Part of a small language model's weights: rotary positions.
Each number is 128 + 32 x the weight over the matrix's rms, rounded and kept within 0 to 255. Layers, rows and columns count from 0. Numbers have three digits each.

# layer 13 MLP down (transposed), 704x256, rms 0.0503, rows 547-683, columns 192-223
142091127056144157144104144136132141143136152060151115147040175125096138128163152144142087151148
081090073089116064100101143164181137121164115157148127156061083113150130131172139082130097142157
086166127197093137118117148066176157175142067125110122110125147105176093181213163134136166169098
100143094139090098221141134180102103144148170158170154121093094145165124095139145147140181156198
129187122129098183116141113067119131058056121121140182095135106139114091106052178142118135130118
185087163129126122118132125132152191125098124144113168058126082173120080117085128214145232153134
153097083127179115133150164088101116191157130150145168036198100149179082078077144150114177061138
093153139139130123142123179081091176133154105193193136185112111132165095084110141164118112154098
123195173139126108114150115161165109157148123191204189135131126115165070139152182136124106116072
156120097117083163167129146092098157133132148111120163106186178124125128093129093131158109145111
161148136167143083139144154049172130121126133146115138113063102139086114140198131152093088143139
144093090178109094115151100095092110126145177147142115119088191128173085101122112182182161131156
128149158103138125081121133134069103112155061178078181095101112105134137065150162109112137136087
126144147144141150118140131159135134143170147128170151137103135120094048090175176093086088128117
154120148099141132198146173140109127200135103151120079100134134139143112107103085112155072136093
130122071132114102142090082136155115148133098071134153091130079091151121126117117106110083111105
127127178105126093102149162089132134103115144087170106099139080148172135131100177109188184153142
128117098185148144117153095119144186124135091149082143135102180171166150147113137096135108092138
085109133121174180161202052175126102186172183167077140110102112142198069174158127051093139053138
144120222094175098127152058106112094053116148134128057062168151085118117067174132161140160186132
054102144181148208100142089122097103134072132110147089210103100145116102130152170112132144160202
146140183133116114139148085070218144132145159134099147165157109057112134102122146235174136127117
149109109162122127105127126213133127174182136106175075084102179166106098057156112127108151117168
100159154111166146170136143174127123074131154143141162133111155145101141184146185123104155163108
142145091135101115073148021134126185196106169098140103142096139149163153071120087114092121192072
145158128096133126154092129163151141133075115086145064157131102113141098080159113138069097129110
059119127102148091103090045143126161096118088144158156119107117166067138212070124115067117141145
088059155113068191160137149164134076161146067129114142159138116083138135135090098136143172119096
177138148130126132128158112086072115118191113124112161153080131132130139197150154197097130182106
113166143118105106149126160139125087148152126158071145074172103178157106111118093112130089082128
086118135131115074135149097117143163178141229133123090103111137179051150127167152084123121128207
118120114082074122158076078148125095151154157136104169130164137143119120165114180096124225120119
124135134074112102140141125113136192141182158134128094134168112079154161146098132160075127121238
138215085126123093083137162118132124136101136133142172087175135127108122190172073142106155134138
109139174176117117128121140100145079099114139132176136126156148070172139152122127157177145114163
173073201132196132130111094137111130129103161125164191147147176158125075117148156133058118101121
120120124087151098113129107208151113079084102134147191118058106101062168152095038117137155216190
106147126149096137155075150167153134138091158133146113118181134125131168152149121179116075034104
088123086145111129126087135105169134144186118165149087114183133087135183174138074155196128124131
093112107156069145125091177157099143129124106090097108133110124069100165144126109190139135108112
101119120134127181123127160137116130154180105101128102096134170148166123131134151136083162149105
176186119115133169092108105108141132136140124154133088119152158143110164154153133123116177078145
176122147130136112146134102138166146092177147126112088073140166094080112151094097161072112143128
100131095151110106137162164148169110055143089104095154096163103179100154104132150129111108149120
132138155076079139132119118046101138118081129106133096138134134060080092110034121092126145145107
180132135144152117139099082114096158109114135130085094189103182078143169096117162136092160078088
128173069137133173128121118143150135116146181081129125111096147105111123142155129113080134160101
024137108205135100160145097103115112120157113107056097096126168148096113132114160148100153134084
113104094096187169126120149158168128147231130169117112146104145131156158098142114153145098106127
147112119152111141122134130079122114116138115150122086159117124118105101171128187136102125138074
142128140161121136133139114189109148063169109129154129122091066103177144140075114138119130095102
108175134121181159120115167154113140140120075168156160160122143116147145120158126156132157093116
118128114119174162123146171139152157165131143119159126061140139140117125128115137127121136080129
110152152121106161125108183130147113083139115105118124156145129158130104111160087150131103113216
158182089132150140153078149139139126106156148143121155120157176100090086136089168138115146091165
118089143098177147099111195126108065134126161155143088176059140077138141111147159101072153172116
164118172017133144169106123095138205119129085181090152164156165063146134085209113080124121170125
133149122067135159163083095162143176106089143144131193131085134106124161190123133114161109140172
074151135120130143145089151162154110100160138117141139140128116097133099096094138071094180163112
156086124095137208207080095091155188155154117072161102073114158100146117143150099095047137151160
153130107108193153071084105151136071162132078180095118188156138138178078108129110130180087116123
160163133078122115164142111133087112139105115116197107127120118114171157141156141127105126126102
132121111106163115148129138113093153131153092146149145146146123079116129175074168144132132130092
114129113156116158088155143059113095131146153149103119183132092163134169112092130074163154129064
140095076140125073063135111152106089121120117111101114087181172120096143087124120142120099163077
083135163105158077114098169080113141177162153050085127137113112178124134188083111106113170122119
114057151143150078188152144139120125086182151122104076142154105117146134104182142158126110116105
085172052154139141142108077153118088097089136126109121079130132155109114115124148051147061128084
092088131131121128117153114159163179100135158130150135136156118126095120104127106172164128116190
123126159070131210121050192113128109125136122134062224122116184131126112141152093140162167162098
161144107102170112112145140135197177137122129116102127096108156097109135117143156128062126104159
055086137090191174145140125118095102091160129108163138130160130101129144104124154164084129056088
149156115123132158164123098185146135153130157148140084182139134105155070182070115112111103175093
101182118093137149141153095178165089139083120145097134183154143178172119136115108116165157169128
115135173058197177182104079079169123130129061053121107153160133120068131094170114134157069144120
120147105150096100113207143095137171079183121105115135121170194156136133128115149156216118108162
141082106101139119119115115118118133071055087125160171057126087182131160178140110107132126093160
143098109156135143128154134150112169089168138122103132129128131190186161173156127091136161181122
183103127168104175130085093092135132101077148105132106153108139115114170170107083066183076150085
138156145123140094099080091083152144114095083208216126119111142061123113125160120135111128114172
110107166112128185032179167173159068127085117078172097076105132132231102109124135085094228112100
081119174156113205119081130110097110136093112106165136093178174166179109161095103097080157148147
111125148117118154160093107071116132120085176139166104101089119058170139088070155176189148081178
086158149142106089150117076101164149153115087159210154146148100109113112098106138076150162164131
102107103144158128108129170180093147149120140142109159109121176045074157110110035055142103162138
151166120109124105097151120111090138136098118148097140166132121160084148110110085136116099172128
096148148101138100142118162166143123097098086151090129146092094064137171132123141076105156105104
145092127101088108075107127136123140059147094153128159138106111151157168112045133084138159114110
137089116188078135142120099123100118143129134106142088166095153106124107082139176110137156089174
062147121108191160083128115152087132214155122088128081157138134123142179093155098100109089130118
161109106119114162140144100182142129153086148148117144121164129124180094124154176121110187164173
183151161136146135124119074141110110134166119093152158072068124173072108173182091135117075173141
149141124129100145136144131159141115144141153116191073095140191163139073178173088147131149120160
118150144092144103099074178081091132166173107146162131128087109113146163165136136085139135115184
078131069099162162081106124154203093168106116081131154170114136127083134104122134140133133167132
141158148125107125170115085106108092142180198118149108153170156119160158123117173143138086170163
140122094106130117153132153065106142150053081165105154156146155113035152154146139116190137101209
098097122098058173098157136112115130150101095126106116081058163088149134149112109063098120074124
099177094091128146094148153122173084152140106104126140108084144152119115146135124142104169124123
099157151143130078091196163092092103179060109092136117089093163097129172118172119200131105135120
183140145103106086121172123152111184119110132102156093119131162110171148046134074156121130153159
119074142089173105131131121118104091151108136143165134079095154054055135175150112142148064143131
094138134152112080092122137201142108117160123064098093134179116065155104086163158137142111159112
095163146138178198151131083160173120138069130102115051116099117094144100102148119129089136227088
084159107159133114091097142129100148111145111099072101097132147127079063126068155165173135180086
158076168129133111096133170153147110180032115176136123124083138073173133125140148118111168126195
104128109137180108157139070106145166157130069124123141138128082152068078104119112132140031177103
113183123152107129138111048156172089142227150101090139162089126167144113142145176073189092115117
142136119130098128148156135057106085131201075153116133153072087119119153109139169196114136115096
107085152088099171099122149111138130125196107108142125076137160158137107141172147131098164154101
185113092103196094168136208109216192124156144121099124110075090140145116113072076107127102156205
136038115122160071106100129137143164091184106077157097160144119147095119213136129181166134206128
125117169091151096097156089163070152078135095079105152150111168154136137108114112095139167097114
201127131119102167159144097130128139113108138140122126145162147200074119178134124077157056141166
204125134071143102110172148138134143143097132073145147106112128079086140145104126127123193123145
169162132118049170109131109092093178167159072122089067143118176157160129157107176108162127131122
124177101124114128089118133127116169119148103122148153139107137105128165113122124107125107114102
125141086117085165155149170121149152152092082140126111125110105127143111114112112174148147135124
127165102148135089152087140173069133105139086108156216102132084182137180092105191114165123178219
126117136161118099136116105140188137060111137140101099143126191136126117085087155117129135049138
104127069076161148157116122115131124125152140106110176085207117157070144096113149148127104164161
076181180077153085130097149059079110119089121141075125127115100118118119116211128105168079128168
091154137092115129155167181161137166192107107107135118097096110116186124151144161057133084132143
119097152092123134129113105129128146143138137085137162138141137126162067170088169137169100126113
146151131103101136155129133150108121122126140105119112112098114129148095118104145135112142141130
116157089136150092112107098094133109179124121127092138064149111134167181061176093105173127150084
133145151073169101189083160097128135114168155070095120137166096130114098101098119131171094137114
155086121175112147060153122129176079178130087149137145108142072144156122111103122182134089125180
043095118161127125093113103186104077165120187100188136156112093142130120103116061102197152114147
160165092112125161158126104105149131123137127198135086134124135174127088162125148144179157120106
144154167131147118164113155127166131136104027109147099130110075098099025130097161104064166107125
077174171134151081116088124132098137076183151099111119120164076185096126077141127097131122081141
100168148088132148143096103070146116106193209125170155143171148199090104209147145127143161084136
076104144159144137127126137140094128143075170125159181223069108046153150124179099144107124101087
132086135116116069181133129090149081143129146171071069215140152115086118108142150134135106171149
143117149135105151159152175085110120168122129074130135082117106121146168119104121173120087136137
119185128123136124111116104130116125083109096187076125135199151143113096087126151124084139133108
# layer 13 MLP gate, 704x256, rms 0.0499, rows 548-684, columns 192-223
172137152156125090124076157135165091107119095138116152106130118129132119155183103148108109096104
110191168101116147105167100193072126138107174126166109129147170175136160112107134101191145124140
096128144108026103104120147169077180123066176152108145149055128119140146083112129162079119129188
115096121172125136059087140180109082167143129080111100103065120150153084148123180118089165157106
135156086098130155154111109155154103061172139124149127098166144194152093183146117120125088123106
134144153103103201185151102110125151118110093098136156134171151152139089125168173063115120171165
151162113075124153117085099122153162081182178090163161092169064104187067061117099106166115150190
121095133130130121138170198119101140114127131193100143198183074108155144130167113158139103138069
098097119136115185121099110135141155111057108179158172120180142104116162107136119071109063167133
114131165064140096078149129083098179080129178184059127182100086123172146143151131115192137150122
132249135101129105112130145151139117197168163064100137142079109104100102136149088199145123157092
115161131143179146139093160122090129164127090064136125120073159080108066133187128132190130142150
122113174115171123085186147124194158149133126108126159156130159084141152132207123076153100112157
101127171116145135123166031130137121188099141152074168086107111136157091106181205091107140134108
130132115135126167086171089159128142137090107102167096137101143166084106058120138115147166089059
166081096110148062178117186082070108122160153141164118118156133130102090114122154141123130162117
095177100155134097136114107157091162163189181171171125151122137137114165139145154139078110101105
166189132098158141129132083160193159134091147144157163178118161079081127114137155174170180148189
074167164187156150147130125090144150120115114148100120118082097096116127122132122127174106046109
068192130149132127122127171080109103099113150134184149137142132099089145154190152096107147105113
102087115150155081171084120100118143176130152152167114080121076139118125117113076105144142132093
120135119131098183147138135062108150101121108116105161098167146104136145100122149138116053092138
105112097116162087142103096105091106177109083076101128041173144121085123145116116059121141143108
139098178137079134134134106119124091133164108135112137121151128123085168150152111105185100112119
143077132130147135106179075106112053131187153105138087120138098145183136163141175127087102161108
085163195148128094099148143108117142154139144117101105118162114089148103085201125139187101116103
099151086110085097102096136157149064163169154146103134146164118092124128150173223120106162140141
142102118145133121149120130126138151143104139122160133143124088100189087132123107104119155157057
156130121088127104097159159130096090116119077121130100128136072135141101178143166124121085097097
124140139131065153143094155143083112113187135169209145113136101178109198100111162138192080078128
144189121095150102177108127140147102080151174164112109122147123101157134174164120092116110160146
155153152122168146119183103128134092091124146088110101107120121146136141149127168155139141093097
140166091097144157117101126071139145144162101202185169164124080144079222125139075140118088146165
092148146022177125182091146081160157126163119088119126154207119125141147150109088055137165102130
134120120166121159044203092123141154129158140115129156142140092177111125124153196179123185155116
076107106165151065082091117070184121153123127127143098151099125109168166111141149099114166156143
116160106135137104150132118088156105122119172143134186113147128134171157138147092119180086138107
150130164123136163086121117165132114109144150094146117116118119142065148124137162155182130105116
105175083171142168149124171070138123115166128101109186119103088131130161117136136053148107126141
127106161080163140112150146098097169158132150156133128082118127237132148152121136115087085138095
157219119105180141120199188172065154126139099127177068161151116136107099146132118165116173121180
125104083149144132136108255142165090114145134078129138093139093140150107106070121090148130127126
193081199134149170087122057175074149088082184115105093128141117129147137138148128116095130081185
103151141080193131149105106118101152170125137145120110069104149157172124118102148145169135114118
131146178116125085098106087101120144138139108178161148099179152135186123113167071158101168136094
144119097109160119116152161127145097117122186139131155083120142150100131116119124132041165131127
124148152081081132137157158163138157155117112129162142120079179087108143113145154119070155089129
121140103137157132074145162053122089063106133150132111136146114102106084115160147135134135144177
166145153176095172117141111141085153177087130130122151148143098088161113072166176152181107130140
117135169109133195138140134118109126103123179147170137090157083122109160094170181070156131135181
132120103127139133180108085148174170108177154111104120105124115090145136085200129138076112166116
133134113136092141060133154125126174182131151137122183151079162136170145158192129188151143161111
150137135121105139154102116149134097123106113124109125096136118149086122144149131111112052126125
159160123116122155128105156075187116156119174164153126140149108117110123122128071197114092106075
131146075055161173100141127139139130127147170129126102145141096081110171114144160089076110109126
160108148137117066169098183165114119162189125139133167118139121157134149101155113123104151123098
115126117080153148109167183145144156109095131119119122122124154153170184087155104159077148100151
121124137135117180141102128095162126109150093135195151138163084117091086099101186131065117104081
094085141142184155098153129104139136085162151117158119098101130122110114123186187115104194133120
142133137080142111154147062165133180105127094167138119162127134132072153115160094136098113171097
120131153163076111163134065146084122168155133104093124141170134104101131088157132110204129164105
140132103118158127076102108098070163089111167146114164088134150094194106097041115099116159076148
125106126142124128068100127148118178119160165094103099126154159139147155143131144123133078077088
145148169099148105104112170147134146071124129104128171081128139164162088175151156150129154111111
136174114129109136119159138153102139068177153104135188115177107141185121109140126131106142141139
169107089106124168113120093089113198094148113129107122140231132119112206114116143136143130112109
111145144087088178088137120115144081155136092150137128127105144229094070083140164110113170134092
124098095163094064131165112053088164136165165086161192103139104148156097113129120145168077066124
089181153034123121112098173150104150138150131125090116125139131128122103198154164152144104171073
101081141165144197130124110123159141136149146062129151209139192163130100115088120047128147128142
138147143083153170057156093106144190121101154168135107140075157074141137110178154124142109136062
160139120146093114096142162122089207095145108124102137186128137109094116137173113151163177061113
099177175098157191157070113159176168160136114142196127071143095134130117144155159108098094090128
156142175086148082092100142091100123136142155059188140122140107153107180114164102136165110090136
124130125153128170101119126111144148102098180125110127124070124153126175221089125070152143157098
136148159145140137121097095096137155184141153176096149109114101129186076034128134118085116158115
093090130133119191150167115113183045148104138110110207135100107109087119133180160147121120182112
115136085148189109124123145113164172091094162133172141066164118136089166152148101128107153102133
137153152179150124071129166117144083177152136092100151043168107090131175143071162129148147102106
151152119111132144151090126079072133149157129118116089109115179151104151093152122116094115069143
137131075108117070123120161158175114149123165103130149110151134133145104084136083125075160101144
085172117177073120144118118135047086150152200167153150160123162115187062163177146088109166094152
101116091181122148155164138139126135145128200118083082113162102144146155075119133107140099114117
149177107153155086081124141091123145153127173099103173116207155113140128129142122131113147103144
101119144137131133123182111168134135142133135112173112088167183137125118144175128132170118072119
142180157076146111052140168100156084140104112126156135044204113166140135137134141113092203120169
139144165127131188119146113139164111090134128110134118120124169170126167113151107131080091150155
120145067054160145145119155126145129140103154129118165137154142154074140201113147103086133151104
097172129196109113180126100128166142178101149117136136217149120147166151198123108073133116194147
156146113146129142086123078136132117150144137116149196103071040140143215160149112058098100150133
157157152113153155139145163181114106107122180168115178077075121109148119115133073117168160110112
147173177115106097098067209119157160079126134111142159124196111148147118216149139121139069122116
059091132135143106075171145151109118234113117080120068118161132095206161150106119093134087159134
143144115128076111135150106105146167190118169170136079084073204113106081097148136122158142111103
129108169082167153110121155125127133119134137135120161146081133092098151092015159093093181123129
151173146134177148149100133105109150086152138080083175182094138142131124135054110128092131100097
125180147119104096172101179099143093121132129073127125141170126083156087133136099143108155136170
135150115087081148091148116120135096208139178141129090145186121173133145112169162131077097105088
069130159105127095141134073146081091120177150202141104142096186092127166128084111130142103154170
150183213080115153129194108123108129125113149127139101059150107096132111166109209123097152173118
101149180138104103108103142094151073106137167094159191097163108176167163153108133150135188140128
157122131125113066090126112116214109130153179148118103098159151168155147103102158077120158076120
141098156144095138077142102117103132110147128125108202166061161137106139099115177102080154127151
110116124127150127159163173134180108164183109134091102129108171145165136086188108168132196120088
173115172068082085136172162140159140128099103119127137098102087148156128100093151145142183113182
109163131128098108092133075156085086187125176126099138036150093112140114119220117106098097063123
123185159138121128121099146166152121119137119064212163099183061134139073098094131118109076123134
093106108079202127100140159186148097119165175185119143132115139142207148130163102059092143129169
140110184119094173152194115125123128145140214135134175099156143193103162103123130129097134104110
092113195135127144171140100134102096128126167129140176105133111100154148091147058142099142134131
091173154127133161179121074176115074161102129114167120098131166145174108146144088132127141161077
137193112113183208100100086137161133109104148078122100153090112106121149169130120152120108158156
090182159096135140151123120185128096137152126134110127091147120142143056115154112119069120113130
182067104173150140098146137142095113139115149066167102119107172082107107114098108122172119108154
161113133073152107150164124094103148177132142131089096088136123164129163152133117154159134128116
126149106172196123169122121144073132188063122102111120175157073065157120155045076082052098097127
115098146116148209112141119078133115119117042143126112088160085171142065150119140097160086147140
116094108094068153115126115130129141151068121148147158140127133151089150174148168101127090154167
135140132142106154148098131146104131098151098070176127052108114083087163118064210125144146118095
106125198096086116104149181160086100171171205109110127140161074106130203151155097061111127112098
090145115108146136085138174199126187108234079111112141061099118104106080149113176092093128188152
125151163138163149095155219176124130149164137158130174171155197077106146127138096146177113082128
130125098135113179166135148163144142143141124129116119133112105145151116111165116152103145135108
135146124156152134164078100083106172085057133188123191107142168166142142173128133102166116097100
089125136115090155118128131144115119093155102188143157144069112152116136179134140187140157081139
133126122124146189173124147154115114137125103156182116116083156176093127159154095090156112069133
157180135168146137101147098120124143155146106081103110094179118147092141097117165122104168123121
160146145106123128087130155199112133093167125125070144129129119144115124110116155064146137093105
149121109169184184151126159095164119116205115110088181189183112070121140111088131081095163089166
129047124071148112184121190136122164121138139192181134056178082127181126045081155101083121091130
100167127202129106081118142167199150078112141142140101100140154141119172103113098098108112136116
117104120152113158092161125105139195167203146145137100143161098131113172156163099149105096187138
121146120155120131105155160134091162169139122148109089116213102089157121100090106122131124106068
133092081126077111122133145090137113158168148152164093159075100160080170149114115124107148127146
119103144133111117090165158132115094138158127098100125148120145123122082158146104110082113150139
092119126181221101186127189133107113081118148122075158105100156168064167128110177072174128125165
109149098143151173204075185058093136155142134154193149057184119153128142138131090107162186138046
# layer 13 MLP up, 704x256, rms 0.051, rows 548-684, columns 192-223
182135130199176178155124140127113120099106140101105139121163105153154149167156117163166136090158
180137155106123160134126154136166146157129191124111114114098087151100112164074152103195129097133
107121155093056103189111158133101141145089157094105123114149149090157033102157127086141077073141
162200162146118129135116167140119135102055159117139141137090155094133110140163138087163090151088
155091171118072083104098154153150154151083105075154120196162049159085140123087098116117112040089
141121100104152121153128126121166083168129142091142100165126128124121157035145137178142100105153
140146097139149196131153111130118166091176110110135084072150072137089088105149113105132221048181
127146145103171141144115149160157202121155119089167134116118094146170147143111059113075152162220
058107109058114145073132124131143125162101177138129171139133151130113123095111141059052082164121
045080123107154198103111163171134164127120078109090090100131165148093112149103121106135143161097
140083119078192141142096074086162153106159137120215164128117180172116137130178037131143065146062
156154115088102154195144181122149092146124098121155121096101115077111135165181079169158166102149
088095164113129130135165099101137092154157111133124049114130170107120149166091127075148098053093
125101147146125091136132141114105129050136135098190152153050154117152179174119096157132154143165
130135148125121132183171143068155094126125135138108184109141137126180161107145138191139126157086
142119107125151151106106100152202113117143132114098169155118151124046160142082085197221222118158
106131102123143105105139161155181145104140117109146109147120059147141092147121100183173064054129
172106159107114122083154087102175101122105119125076161162090099095188140198146102086102147187183
077124133172141152119097169178146157066128159107111093134136076107171050036125091112151177121120
124106095132135083137124130062109117167224112110135135072169155148118120066185090091093116210120
123139075093135135094139139129119147101118111131115189087112075116172147134099174174169066137109
147132067127119107082100162095118137115106110149133131152127140108103182154101133187176167149131
106150165164061123114114078138086121190098061114138105066147132122117143144150128102137137201185
120125177173107084126095108150154084136087120084125142130097091164211115181147180120080134146165
152098208108113122058144088120137133085214118121100144102170099135119134135136106160126120101131
121162092082076139121121140064203138136160112118185089136089120090138149107110180117166156115135
185164122104228125100119197125134083133118138103121112178104115097155110095157139095167158145105
149116137113084111104081110065109187159146107148191115109124170085142109131147140115108128170124
141112127169136110141134148136140175140153148128123152125112126069089168159177148168105100118103
132162171096130152175123110091184143063182160097148128133102112099117116142118120130138119165113
138164135091085163182160141111112098133106101224145170128166092156172114154181137158172127147135
191146150173168112131110122117118160147120138138136103139181147083139122144060130137169143115180
088162130120110114119114115144131127149125122076146180162129175055079123142145200161153147125084
169173109129156081170122171123130105151113133075155099120156202171130063131119111104139173151158
120143083112124037118094131106169117166113166105079113132158085125148095142154149131155141167096
122082175210123145118113111102143092184127166103106101158102071100134213114099179145110185110111
194133123095144156112142121140116119106144135045148129116138173155067094116112141119143148152181
099114139116097192109119138072129136173092116168125130104147092105110065124127160144123145174131
194149069118111143116128150100148140125125106111062120062143090143106112095155165134056105118128
114128097164127078140138176163145122087057134172083106137111103088145071111153093088197169137092
130077111138124106093122074140188134160103111142096111159162171168113081152048126110100067119130
192086158127194152126161083194123103101175149141126159122056159177110129174109193168140204155098
090138073078122088135174113112138007121143114152143106171108128121134126158124117163154194148126
097136089105094099160173093092078133135119104129149119112141151109115145126111103128092156165131
139143150143115104097101074119183119113123154155174182149116134105158109116177125131154152118127
116087113156131149140097148102166074106107117073115148133176130112132053114114115164104138134137
144177141153106134210130108162123117147118141127094136090162130154135170146102190139073185129037
216100144115162110137165141144127114209158125031151167139117120111128219110176072064065145084198
157050153186143147182132034151173086159122166152130152168074119124156113144111164117111135165134
103142136100084120163098103125169097097114174183183103133113099130143138159161097236153126097171
118127150101128203142155104100164198145174135123153142141129122117111122085210150139098149164187
095105116129166105132082202098138139141095085128113118150096121135103130048110123139165109026130
125174115130102129154143095103141095094113137110132148132163164107115133172111105093104136159184
119137124128093053177082148092126142107087135136120109081176132124142114127125085068113114116184
156183024153183104120138124096183114110139174081167125161122130089153158155133096089164072167136
126128127107122130136142191155168146066094116144090110146167142192088089205097099176145112172108
125129164121087160130116185143096142061136129122150139135087093124165097109137180153133080104095
087110137088156169111159145169085124073100100122128114117156100172138099112082076175135090109043
086149110109108160146107174131099235098090070101111090128126096130163114109106185064110084130138
123114132105164108087116105153106092141140169097089134146153129092153070139131119105118151117173
126117143168160104190147118126144075158148157095156219151124098125134086174085132156137134192159
133098114117147139161156110144102097101132174113130085123082151089152107108092135135108108105159
118093132163142177074090133064099109105145171168106013128155092152196134162131119086138150123071
205132168155127087103146160114126172076150179185094153127141155159148105164139122143152102130158
178113172114136144148089134138151147118148185102106107139102135145048200188105155167126136145157
162113106113119162137189173115114175083056113135128113160109120051147098132169101081108088074143
082154150119129161137155090106209118140101060091165124151140165114116129105198122076126135127083
146171128120083183193133098125122086175082145149150127078112152113163180136103161131103162118159
148173169052176080118130129140174190137136094077133142133174093150089112147160173142134076128124
166168132088151153133104144141147169131105143138149142144163104170111101091168126059073110118195
119111113120091161077107164142189152148135122089106067092081144059095105058102110079097104140171
086077095134133140143158128100137128176156166103182093175075087103082127158104130096132090120098
153178077100134076114149114097070160076057159127136098139099190171169115117113132136137114105120
139141133107143106069114099080066060098106169087148100079111145073065128155114153116120050136134
099080127210122095130116173102125141140130048106214127176112100099085099105125141196119125134129
145206126075143072182167088042092062098079118092132146120107176143183159105121092118141108120089
086166114101144128070119118103085162086141144168137096152134100114130179117111088121122181161069
178109157131104182153117115084168113177146064106147164143040190146154095134079154188142177178172
153129053074090145103120083127113095131125147108103149118072094082082125125100110190133153091190
166161151150061145134147093202174104080142135142093139087124111112092143102136111054196170109138
142118153120175101136125162131108143126101147165124081163124136118141068156108100106110162151145
167137132136111112100122136072144162115129116125090134044093091126146138179157162137156103165155
154148103152119119140122136113121118076104175083134080130137109148128177205089115119117182107116
160111117094132135119171100147115111170126156152089148191087101069178113080083137132058138128158
116151110051159134150197110118110135115174114143112161121126133066124169196165132139111113137120
096100128159109129139120122101119210179058134119108136112119162087107132094074151139110085119134
147084070152057036133175135153111100187111142111124083121139139065104109110061176100135135107106
095140116169106148126147164144149105108159140136139123177069138136096093105082168154088209107097
055122094182144100150099083069085152171096150102140156132164104202111132186107139096122106176101
067149147126121176095113125128086148067094111078130140132142142079108115169191185160161146118154
117154103130124121112138143124115168169153090172107120156089133089058140078075155076184247085189
118123092143077135111158073105173130173167094109078114140083151121102145126135146172143149155122
151132120145195150077144128164202142120114140069159140104148152103095141121160154078090099118102
062091091127141188129142200131101156109165152181085099131153080074140092087100123106116083113131
125079157129147121157104163093155142126132150136145142156155141180118149143125141141111133078139
103150137153122095110165082097132126140137143084119132114110178123112111088175150113201121135138
102142142117139122106179112128167171143151144124102106144076112140116104191160118146143071159087
178145143167115163171131120106181042136132105093177109096138184136070076133117193125130103083137
168184103176114110121167171081121121100090110099071140123049176105152166108117094097144105120130
105189093146119144089070127102127119123136129121111154167109071144095076161119078108118145135208
159114151161126113134174074153129184135069126138178111134170174156167177099096119108134128076138
127144133147102154110102103139142171118199121080161127205121136174126130106147182108080176125180
123098174156157103080140099111113058111077131097139112174092133126124156119112172187146140061122
145128169100155096191107107186105123122101188125120171116122119163135092116132084124112077141169
149059116152141145109116134117147121165137102081147111226103141172183159097136129125112154239199
094094120144168179137178107104135154181086155106104129104068165148108106174171134179096071110180
115137123112114150177139145092113084076163122161089069106109155096099175144152163157086158091147
158148164135122112140106126133135071155103140140131188139082162118120115103130170087135130168135
159138125153104140183150082111122110168021076174114137120110189122176143104161174110164079166164
158135034122122149162198153127160106196142143125144163134154164142129131146157097097125120128173
158203173117108105161087110144116098165134086119109151112129126121133094135106108146101121097156
119092186093123146108186123084123115078111093152143064173112135089158149080149097177113172139161
147161112103142137082139196119105144147192132179124105140099141176154200150123098170120100175086
107135147107101145140115122148196124069135103104122096135151200164184078065085096079118157087143
141130107111161076122160193224177122088152158109098177130189099126197142125111113096080175116097
089106132187145087050178176127132125148086131076103053152106103194151077172130145142064113153116
128101111146108138139079090134107064100137179156170102147141153128085173091153110158130140169126
085131149128163172151080129116124160117138139128163187172161143083134099092118079093137130168136
158148079096184140119130119114128140122145106125090083169101109156165144123147130101188099193151
132152120151117115151118107076167118109162112109074109132111070116108146159136174174091108100162
145114122151118159123078069163119101130078131162161161215170130086179156105098091175140144098177
099125148116196167109151126092104133135178137198135068136120078165142153092088115091177110138092
142121073118146103146190162096193129115138138138118157130142183160175192119082170137061180124141
074181071106106151150112087058174109115085123132110133138104155130152211135144100161132113057125
136087108101066107120128133131113094102106135153170103141142163150074166123099113125173098130146
136133121125073120124180072164142055183115125086069142119140121088114128131144171162150114139159
146152091097102161080118100109197170111145158128145139140136086064104119086131158137121135131060
117114157145151138140098102193146153047163143122099183126171155182124162115085109165122114122150
150126144149068136077185089102079109070153133134081121158086126094107095090201110106157153123093
133154168112151111203117102142123156194166148155108160135057181104186179137121136101105141175111
130123167122100100125045093129122153148086122212187145168071113141180113168146142061126128144132
151088116116105152133100122160124171157157092174170171099072132157084143127117097137091114109150
086138095115118116060110152145116138084138125169105106177150104109154082140061170111130157104134
116068080042081086127109109143130189147119148116083144103141087106146166189142119127110180094036
163135178139103127128135163149148186210102078138137159137113092128082112076116115155114110142131
079122141139118125078138048093116116075132133134111065130066189185137114115129183134153096132174
128133145198180133067090143165164133065108150163096089141191117152126161123188182106191092118101